python train.py --n_head=3 --positions="rope" --rope_fraction=1.0 --bias="none" --init_std_o=0.0 --doc_mask=false --steps=6520
Each number is 128 + 32 x the weight over its row's rms, rounded and kept within 0 to 255. Layers, rows and columns count from 0. The size above them is the row's rms in percent of the matrix's.

# layer 3 attention key, 96x96, rms 0.217, rows 0-39, columns 64-95
size [ 95  89 101  88  93 101  89  93  99  96 106  85  90  93  96  97 113 101  94 105 100  84 120 114 102  97  90 108 104  90 102 111  83  84  67  78  90  78 101 101]
[[183 121 156 159 142 180  93 118 118 122 199 134  89 114 132 140 124 141 135 132  96 180  84 126  82 135 117 128  92  95 140 114]
 [ 40  77 164 132 118  92 106 131 139  95 197 150 130  99  61  76  80 127 137 130 154 136  99 104 140 130 120 124 157  82 159 121]
 [158 107 120 112 118 114 185 200  77 165  97 116 139 139 109 141  97 171 154  43 128 177 156  68 135 123 125 139 145 116 113 168]
 [170 101  69  84 106 132 148 164  94 114 149  84  96 101 131 150 123 148 122  88  79 154 118 107 121  87 102  91 130 164 141  99]
 [100 134  57 140 120 155  98  89 142 127 138 128 166 168 152 139  76  83  86 141 152 135 135 169  98 119  97 148 146 188 126  85]
 [162 107 167 111 140 171  98 146 115  63 137 145 132 156 189  94 163 117 163 176 147 157 127 147 129 148 115 154 109 132  98 105]
 [147 149 118 133 151 180 143  65 177  94 122  87 162  82  80 140 128 179 115 159 153  55 126 130 126  85 130 148 122 198  91 132]
 [149 145 110 144  98  86 139 139 154 172 174 160 142 102 136 146 165  87 159 131 169 109 129 161  98 102 174 145 114  68 177 176]
 [124  98 166  89 120 100 162 131 147 119 211 178 154 101 136 155 165 168 108 114 148 124  87 108 138 126 173 103 187 103 132  55]
 [150  93  59 126 110 103 163 116 180 151 141 167 146 154 102 151  98 132  72 132 134  89 110 126 103 156  97 143 112 109 122 196]
 [136 110  63 123 145 150 120 138 176  81 141 140 152 135 129 100 144 163 107 130 104 121 142 135 133 143 150 151  77 215 141 123]
 [166 138 126 175 155 105 128 135 203 118 171 117 151  86 107 172 122  96 143 112  94 211 144 142 109  98 130 102 131 121 108 130]
 [138 126 115 102 153 116 133 130 112 174 182  76 114 135  98 151 168 169 101 119 116 101 173 116 123 125 146 117 121 136 190 160]
 [104 133 175 137 125  98 173 210 167 153 109 166  73 121 122 142 173 139 119 163  90 159 112 145 101 116 128 162 135 177 121 173]
 [ 96 161 156  91  95 116 116 157  97 205 155 119 146 103 118 150 155  91 123  60 118 154 146  96  42 137 113 159 119  96 147 145]
 [147 167 158 101 130 196 155 157 111 116 136  50 135 165 146  45 135  88  96 151 123 117 139 169 138  49 141 136 188 116 197 154]
 [135 108 177 129 154 132 108 109 167 125 132 111 165 127 186 165 163 139 156 185 127  59 112 172 113 151 116 147 113 144 123  96]
 [192 143 139  85 131 162 108 107  84 107 161 117 131 188  63 130 135  90 131 151 148 104 113 160 148 171 144 116 134 178 144 204]
 [115 152 142 163 122 122 177  88 125 161 170 139 186 212 200 115 132  99 139 112 120 144 127 137  86 149 103 115 131  76 140  95]
 [121 180 166 180 126 139 162  90  45 194 155 163 158 156 120 113 106  91  74 149 123 151  77 144 116 120 119  62 124 112 145 162]
 [ 82 151 116 169 155 110 149 105 144 162 142  95 125 160 119 166 127 136 122 201 102  63  91 152 192  79 152 151 214 123 148 150]
 [128 130 156  76  84 102 149 144 164 149  83  99 140 128 102 162 148 176  84 146 130 165 140 148 119  76 104  71 145  94 145 158]
 [119 126 123 123 163 145 169 117  82 139 142 114 123 119 132 134 147 133 142 168 133  96  87 215 107 182 147 108 127 167 109 132]
 [173 180 158 143 136 109  76 138 139 170  91  99 111 186 145 175 142  86 165 167 103  87 102 159 162 133 139 148  98 147  80 122]
 [ 52 184 136  76 148 112 108 144  99  69  88 123 124 163 157 149 174 128 123 140 141 107 124 150  78  87 119 159 146 142 118 177]
 [168 182 102 133 134 137 136 150 142  76 137 132  84 134  89 110  72 153 119  98 146 121 123 122 105  58 187 133 147  83 173 133]
 [178 201 106  79 148 118  77 158 135 169 144 174 128 150 108 140 109 113 178 132 126  96 141 140 191 143 163 153 112 107 108 102]
 [164 141 119 143 182  73 151 142 143  93  99  98 115 121 149 116 114 156  97 159 159 153  73  88 102 155 110 149 125  94 157 137]
 [ 95 120  93 101 143  77 160 124 122 162 144  95 107 152  91 120 139 113 129 116  87 148 125 170 158 154 102 174 134 127 115 109]
 [ 96 129 142 151 130 119 133 153 135 122 126 166 134  89  76  91 144 109 171  89 131 102 159 110 162 168 125 186 155 104 108  75]
 [160 147 185 167 139 145 116 151 132 189 130 159  81 106 212 124 138  98 147 169 109  81 127 180  84 140 145  98 138 171 160 130]
 [108 117 144 163 147 164  90  48 127  85 161 106 106 158 117 147 166 114  56 175 114 132 125 171 112 173 189 132 137  47  90 121]
 [194  90 145  97 122 109  78 159 154  96 160 115  86 129 134 124 119 107 175 142 155  96 205 122 184  82  85 190 106 113 133 156]
 [190 168 138 156 100 166 170 102  78 158 116 140 138  65 184 117 158 196 105 144 102 152  84 152 150 195 142 116  91 180  75  71]
 [115 117 153 111 150 122 115 108 137 178 152 141 158 150 147 151 167  85 175 141  95  63 136 133 112  75 136  98 149 133 136 124]
 [151 108 114 141 112 129 115 135 126  96 141 134 133  93  97 134 153 114 164 132 152 144 113 122  96 125 108 119 158 143 176 214]
 [161 108  93 119 180 134 161 120 157 113 141 108  82 143 130  96 117 120 152 134 147 105 145  71 162 121  80 160 119 123  90 112]
 [122 138 177 149 120 116 149  90 120  65 163 130  79  92 134 120 165  97 133 146 176  80 137 109 174 130  50 166 173  58 120  99]
 [ 96 106 154 178 138 168 159 111 149  73 158 135 113 135 102  98  95  91 154 139 194  54 138  71 100  99 121 134 106  93 132 110]
 [191 115 128 142 157 158 117 110  92 117 119 142 124 175 165 126 121  78 163 107 144 190 115 167 121 132 168  73 121 118 160 112]]